config = dict(
    n_layer=11,
    d_model=192,
    n_head=6,
    n_kv_head=6,
    head_dim=32,
    d_mlp=640,
    vocab_size=4096,
    activation='swiglu',
    norm='rmsnorm',
    norm_place='pre',
    norm_eps=1e-05,
    positions='rope',
    rope_base=68100.0,
    rope_fraction=1.0,
    qk_norm=True,
    attn_scale=0.177,
    bias='qkv',
    tie_embeddings=True,
    parallel_block=False,
    extras=['skips across layers', 'capped logits'],
    init='normal',
    init_std_qkv=0.0351,
    init_std_o=0.0,
    init_std_up=0.0351,
    init_std_down=0.0,
    optimizer='adamw',
    lr=0.00196,
    lr_mult_qkv=0.7,
    beta1=0.95,
    beta2=0.99,
    lr_head=0.0107,
    warmup_steps=223,
    schedule='wsd',
    decay_fraction=1.0,
    decay_shape='linear',
    final_lr_fraction=0.02,
    batch_tokens=[16384, 32768],
    seq_len=512,
    doc_mask=True,
    train_tokens=138000000,
    steps=6048,
    dataset='wikipedia_en',
)
Each number is 128 + 32 x the weight over its row's rms, rounded and kept within 0 to 255. Layers, rows and columns count from 0. Numbers have three digits each. The size before them is the row's rms in percent of the matrix's.

# layer 2 MLP up, 640x192, rms 0.0822, rows 212-223, columns 0-191
101:114100162115091147146158133165124141189146144138132176105121154092127030143088134126140083131122101126167153130139116103156071152145157193142092119101116152137168105215171109126137061160134129140125154096139153135153156144072115197122136168146101136146109154093130138181139130124130137142173123119139101085049150117106143141122100112139066121122117105085217164142124189107126116145117090172130120068166122121216087118128171119186116149111148110139094123137184074185118105148161178143052143122095137105132108141209116110153147174109129016105155160116167139118127144122127120106
103:121143138131167107170172110109148166133123127062118228117111154109091142140090164079172113162095120177130121158081089062140178123115091132183177108158098110098176110107088129144094151120163134212183084134164100073185128158118163139153134139126152072107123143079128113142125067174131094113122094073179149133142144112175143088149182096103181162116134119138112149132126124142126142161164098085147107204148139168109153124155083114077143118074124119159124077146178151183125166182162100148170161101132121094107108112109141072127093098149072073080133153149156131114122136143128076169
095:104135198117125157144101104129160119145184151159160125094075135163133116089081163098157124094162140169159123140070152155117074148090168143132109087144120126149072088181154109177119127111125158118157068091104101150151172158200112119129146182105130186102161148090116154124151085116196115105084124105086149131078181130061124174121169090148185078122106145191153140151150087147169134096148060122085123097149101109094166104132151157134175154109117167089141157148099148149150125129097154115128117113146185132162111111102126071138092119153139121100113195169069056103183097115178068117
105:127179116130114149172205157139116120133139139105108132129083155145155112098167142121100064100181162172130125083124096134125120156131147145106084183133138151191096152120139090174091159186122105150137166179165139174080191094121193133135129138109150113165161164148130084156157139108189140127116088157127111100106161190125148161103098127143115154069164129199093106144140179124083163126159170156112094114170129044149176158069156127166172178137138139136098159097091145139144125118115060167126177146201113176170121166183123146108130127057137114118123095124184195118143118101088143115
097:140114149054108137162081102102146118080118166128146085118154092120150140133115085133146105149131130119165053091153190151161142109187155140137099098156139165093064128130128104118100125195161168112128171163183129131114094133079141156129076080148092124163115154120156141120055161119090153088148145136091120096150175113107129102161135116123145185161103114081121152115171122124161153125106152156144077125128129156173134104111173156107126104135148143138144120098048212091162139163143057106120114073098153106163103106102160116167042129113136163123000093108150101117166175134155169147
113:168125071059136103125132086145164142117085150145167105068180091155137158137121144130149139118147072168122113105166131167095104104089078087117128098130132155133171144095091155107115150161102130130124174105129141170129156145106087149120127182131103170153078125121108108111123104138111132183140104105111052105175113147100098101139065138113191206136104128092129164152142101130134177094142073128087093179127137131136136077052115154146096071169172163117187096108120151119124100059170100145098100165124102111140134151185104152206105133191137096150104134118081093111025096154114117080
101:182109167116146146101175124161129092110120115127107139116123064156131127202095122095109111134043131124120134130108205139136163165147109134136098163141145147174128122060176110100109125089156127131146117086146098161084174108124128109130094070132099110166166117182138155131095185125137166172109099132217110141161127119081137109177133151095107173106163088153152169112147081119169179189165091162125124103094091147072150147077127073163189139157137164101100133099056107142136113151100069123097131166101113084167086107186103165115147115078117152112098124146115082163211080131149158124
102:058186106114098128073126122108046136126068117116069129106094083086077113087051191067120107158127145129114140109092123074126124150156153097139192126085135085087106120131104104157192089109139153139168078120137131141064098180114172152082137077127168166133143114107102132179173131135102159108071106093129159119085109141125136155105128119139098123149128073134133138114086113122119133154117106131106092085102155151154098152165172130113129134127168123133178165183060058138161144106108150164096091115116133119148139114049131084072069123150158065137124155076089095126125144147165165165
107:121089136097120159144152110140141165148176121134127141138121179139138000114135159137151177106072145167119074125070130129170092118104132100124108124145102163149124101078118177112128171102129158118148079181133148144098112138109147167118063084119124122177123108174143085156179118126129128123157140158118144121124096106120158108106108134114187117220151157148114164133114071109197123088162134189116080124166091140175154133087141165125099144121102180135156142095159088107122090114123183123165095119113118097083129167129128133103083083144161115068066119064143080174159072128131070193
097:081119108051136149146188094141137169128138119096151098131126099223103090147173098144208144088166158169136140161153117120193154138059118103133141148167095133174153134128182128086169177112115087117140111090115147171129108153097078112147112143179141121191119135106204153147164168069057130162100064108118056155102095204120175176090085144113104079126188169119161117149061115128107093148131119120143131106122158087151120113129149166088124167129116102168112172089120126133127123151131119127152088094115091097166120060112097154144134139099113084156119086113097127133154146095147142145
114:124117097120118097079109055128161131117110144154116075108167114103134114085135148153129087188162135067120067150109138122165141122089034141117146077109103124141114114163097098137105105137113098110130092153148077104101085110110154143125129109113119123159134180100107192112123136158139134157130091053178132160145203047125120107117098154071144125094177150150091143126109071116132138116064096115135134169048140117105082166185148162127145113220098126151186100178104108129153143128133143176110079184123085090137116114155126129166130159163151164145141186166133195161149110097179092148
096:128109129095157140152053082152105150109143147137126140139109144121120125197139103127027144130100104119123152147117137124132148110186163048139069153103147172134098131119141161185128158100142134153123143108075130200139165154129109124076107162104178091117117154078131127128124126105165148172128185147127130157160044120162070201151176106135189179178086148088099081164171135161110202117120132126120171103129104150141103124091130097125119160105134152133134134191127115095171120050133101143062107081141115170125159150108148089149111047119100139075160185121111089142078119109110151133
# layer 2 MLP down (transposed), 640x192, rms 0.0796, rows 212-222, columns 0-191
103:141166116127081101105064131140084167110099103085131140084113145137111178153108107095089200155093133122146093170170133155150098117132116167130125117135141099194115171081155078118106114131069110151149101115126138117133113149137143114139191120159116116081138126153125091136133113122142164099109111129169153113126177094122119121125144091142143158095045142130125150151132190168117062067155163085110172155116097122097089104135137141099076185120126157108074128071145134088073077033132119099132101154097085137147160123175108115116064175194028138200118168114142073150137140095131191120
103:156155100134165121217167128142160131132159114166164185132126145110143175125090127154114092107098148153096130183188113117053171124111161100105188124131090135108142100108102118123090143124149129171126131119114114075159130081123107138080077132150104199081158144070072102158129159128086139188122196187098064140122156102147123082118136121097116186098078148100132090082169076179157100127135123043161084113105079153103121122093094089100149078135139129146124149134108118103049149022124123102153151144093175117160071119137128137140085152151122154122147151138136172134096145125134120110
097:148190143089101112137173141142120109084007101140126126127155161078198130156134117122151152143116146084176145162165179167152092133158133136087128077145154210133155140178070127136159146168158114136158073157079112111138111142094128132093104124107122167150075079131118130104168133090120090076145108147131190074156107040090122129117123100166129106106141145169171183109142157091143107184099095163110111103122074116064124127136137119076135196106100100106098118143105163123147164134117138070087101152117076086090140119182157119109150132145129171155171114178122135111136143177142099181
101:203101081091100084119063067139106109121092142112076143143127124168116125117096133089135118155174179152140129107170178140138128122136157124164160140109132177174118107126117133132159126135125115110155138111156153150172158122094151168078117096145106084114121076100102129104111114141068153136133075162132160142141128079115113083207188095193088105135170094163094143174164183178179133142047072186138107179144127157102118150152096157152136160093148163129132143111116149077074104112089175117081110124088143152096162132112096129139100160125131195192198139209088120100095109101108118165
095:160148120091147163162120115158158118039125136112172166121141090137145115064125110106154174106156115183127089089188109145119163082135127131158150122147155115129116134095083115137136112101054164148145121120115109103122130200071164129149187109149121127200130116151123119085156135162089127156130121149144117150116113132105149066167089160162167103135129099164080136139156058085149199136178078079092127125094142165198140129128109137143086055176169149163091137109097116127181072081102088141198140163198049136144170142093154158134100115124147106177114145136127170121089095146125124082
124:121111128133124103110126133115130148098085141123139190148130121124123113113129137128126158085130134142128116151120125145089118089113130136099148141142119111137104140119128145152120120129128128160113112141125149139132116131145134108131103160146119149110117113152126115131133116108141121132134112098170111122114127117111119122153120114115128124152129129133136135122118113138110126154119132159138117136133136144126108156131138127122132129154122158098099111111143134129122118000198138154112123122141137136124152111134120135159132134102131103157131117128140128116105131103130125115
101:136118162126123132111071147180104143124108120102105094125084107120130055112109081153113121115130174145166102088144128127129126112083136171119097120109129167083150084061082078135145119052127143148139158100147118119142151215130153199169141107109120143079128144119111072102105067088108146140168106147146152035136141108132113085099122124129133177138098160177132145122082100122170099089191149127155174102109124070109116141164067191118119167193125184119087156138093099128129112071127140091085150173123190105170127087107088109049149136149166125133140101156172117097109152176073104167
099:083172085125170118132151099111141151106157081083097113098145109126141134101086093127106127103110143097123139097124141117096098113094149113134094110124138085118091125129118039126212111132193118119159095096143106157142149193176170149064129076105101086084143151126128069061146145148105114108135107162161140115157125113064121096139090133130107135091138170088111104164138145113126078134126100133128142107120083111138107108170183122084071159132108200152193113137180072114133119119027136176174067134059122173080168111179109170140104132086149161166124123180142095151199103131115134158
107:109082176143122146136085124130134149138116129111124123147142142161161085102117148173111169098116134147092150123062121136125147124141124148139229104152132107131125124090079136179054126113152131129133161112105156110107133183099122123133143122126104116125116125156148148091105148091164117083091128058115159105157088135168146169037115125173120097212099084129139131140092138095188151125129090185141144119151110057117171128076114170177094110122083103194100140117084066172127079090206190118171150111108122150106161161060178112129138110152169110098063106085155126132159091077178152153
095:094123106129185135098094135141134111116125134182168095174123147116168049137075192097148111117132145126107121102105137131131132090118074120106152108118182187092115148135172146172144133166116005116105155101142144165140152124152134166176131086093151197105150131153105095122152178158061157114096114103087128112109107180167150135103130128097070093121123149141102132123107115107168112205135116170107143096141148167119132120140099184137091160093096165106165145098100097148073090166097151136151083079075072183117176081092136157067124108123168134138131080120104076138146215099109114139
112:121095117203127176137153144124120127164105105146130079141144173135147084099117100117154149109108143154133097179128124122127146147148174097106118147115119160131088196136118147133080153119149137106121081146113130117136124173093128125159160119099153140174130101150195081097152141150133149047078116142091084186108186106122156112087122132115113109139102112074137107134098087128175150116175193104108116116150133124177186137147174152149132156162158136129164171145160083172165121255189165162114137078205094133119080145105142238143135133125155129118131144115116104099120219066121105141
# layer 2 MLP gate, 640x192, rms 0.0878, rows 213-223, columns 0-191
104:099185093107024099094169162140090116072135121216126107092172118139139173079148128145118151116126105146191115158163094134103126176151152109105086157109085137141126089173158147134116149148164133085118176108078130175108155154152102128078113110120122102176170209120112115164139148066157116111102100125130129219146098079176094113128130070118095155117152135137089081125133114114206163118172134167153184126120102152120157113142129100099088183115137125142078131125165091139143103123111164164107134157141198047123156126182163123098167135112118151122177126141163119115143128078159087085
101:133153170108099112057149159078157105112109150148146161148103141143195128153123179151098128134095139133168172123087146111152155117131148090113170135076099121130162150085170070174129091122146145179140066107132118101149134146110055158128148182134151192182121082098175155161148104107131084036132083108133116144119184160127176127125162114146095125189127117161166172149106145166108125118131111117076116125184094132136075120142156176070096164163164160122175091128202142148184142134161101106183147132104094120105172123224129169092112132112097103151160115124107117123172194130116171137
105:100136093149065136052124098162162177168114141133161165165124118112108098130095177159107116117064100065178143157143105082140099185113147155085111113134096123150128190097116136113131160127117099142085094115104129087094118153108090135126119140159142141081135122076146117135099144150084168135098199106122149152122128067147099090135169089100121063162196144089094137130074094114140146200112130111086097167132110148116132090150046101076138161084053136088183063118132114128151112148170156149134137109066078096093092122078104118104161161177121142102164148173177124144139175089109104146
088:073117129143137120130107141077093145128082092176055087131180187132118100094057163167084141142127139096110244102121161056138180125130122116117130095187162084167143146087112119170096110117132092124112103109120157126105131118133148135117156111139080123099102085164117151150123101154104100173110125121218111130094169083105105157122154081134066176147111139098183138051158136174143154114149139140116106102162112165135083145117162157104162104100096089076182123162146113136173148137117121136185069086098133139122077138114111099101180144136118157118121075143086191115163138144178175139
114:132161182150131175176158157154134040159159133095119120151113117080134113189110068202153094147137134134145159084074153178161091151150114177173132090144115107143111150174133108065166134119155148092173122120113087129169134076109165123129208148107141147176130153110156160068103162112131099104149112152121161179130155109132148143110147117127151081108132123132108057092143169142136111119128128071113175104149080104117197112176134104158111129053169047156131192155101133176094131183111180116111139110128135135149160138088194166103146126084128157113115123131122132110141201176082117156
110:058130130183114108148090142113113134156196068139168131039155127151133099123143086121084114138113152149149091154119087084159133116120132107165143101075096145093145174164159187136135154130113135133067186135148140073096132122147077134126164191137132119153160125139095133075134151121162121079117146132135107176099199116179160145122159142151103155145183177080145151139129146140123149095145175158105139141124139140051145135145134090132080138051132120085168123171154176154178118130093181136147116057152122084132177096121062091130195146069102122087119092124093172153162141139140054138
101:150149130170130106150124122122147122149128121195088208135181167146136089183156124152133146156147121112117177131146137137130115148118130160140123163161140133176176128098151137151084150115073106144109163097183116098087171117128079147129132150178147092107147129180029147133123116091149103074155178120102109107140095095137116056114148109084161153132206121097086148186131111050138143163129170124162181173112121159137135130088086109173165146141090127134131105073121130134095073127182161093161171136202151097167088092178135184085216129122084114095161100119103135152191147129131115135
110:086093133163103127145057178160151183182124102155123058141066190149044115107101183176148127143136109188115097130129126099115116133205082118117173111181117160131120144098094142159161142085138156108164136104120150121041158122084112163148132108155080132114127106076144156130113186104074139116108125139183145143138147150148145148108097127148077076152097165141111107137065155129105182119069117144144149141149139087177179105137093140108133190100108122112113121098124108174076139148091185114116077143087158179103139126150129083169121126153138120077080109104188114134119075125204131117
095:139171143136118177100124151153147105090078154056131048133165150102148139121133136136106114162124165084046222119160129106129131146134112151131168148180154135125094170141111117145131095146153151158052151082182118112102112183105121193212144091179081097142148085176099080126115192061108141109130137125127114124165173113128100115125115106135140106143148152201157134135165158151130237119132088141093141103175096100099124147157098147226141135104130115111134182146096168142109112134116145112115171107072160096111117160143109069149104124099129114074135142090139146141150103111118097124
118:045131118101076152140093117109107154134189168124128113153138119123130075155152129109159111087073161067190165141087148080126162170121114158073077095147101133168180129103130101112165101140104118132145120111121108084087160077101142179116144125106093050116154135123136204138104083125095154165156122136186119134150106115192151168123131089183097097140134203110112144146198133129105137136102139124115124141122138150084108123133088136104159072151044130091099074084116130093207157128104127157095109104128147132121132149158115116106172127140087173161134151135169081072109051125188180131
096:080165113142139132181129105092117110171106121146145138136127084165142177113132140099154088138095134177160172114163171134121129113157104117104173165150155122200121142147121175123157054133119155174081144172090097037154148137123177036138153160146123113127117164103150155090108116076104072134104152162104125127106117225188170139076127118119120081155079177135178088138090079092085146124122138141127093119117101138169138132127147127117046094113103103079081147140170102180118154109124150142055168137104110174096083163113133133110124161098134205129124097095070131163151115094124090131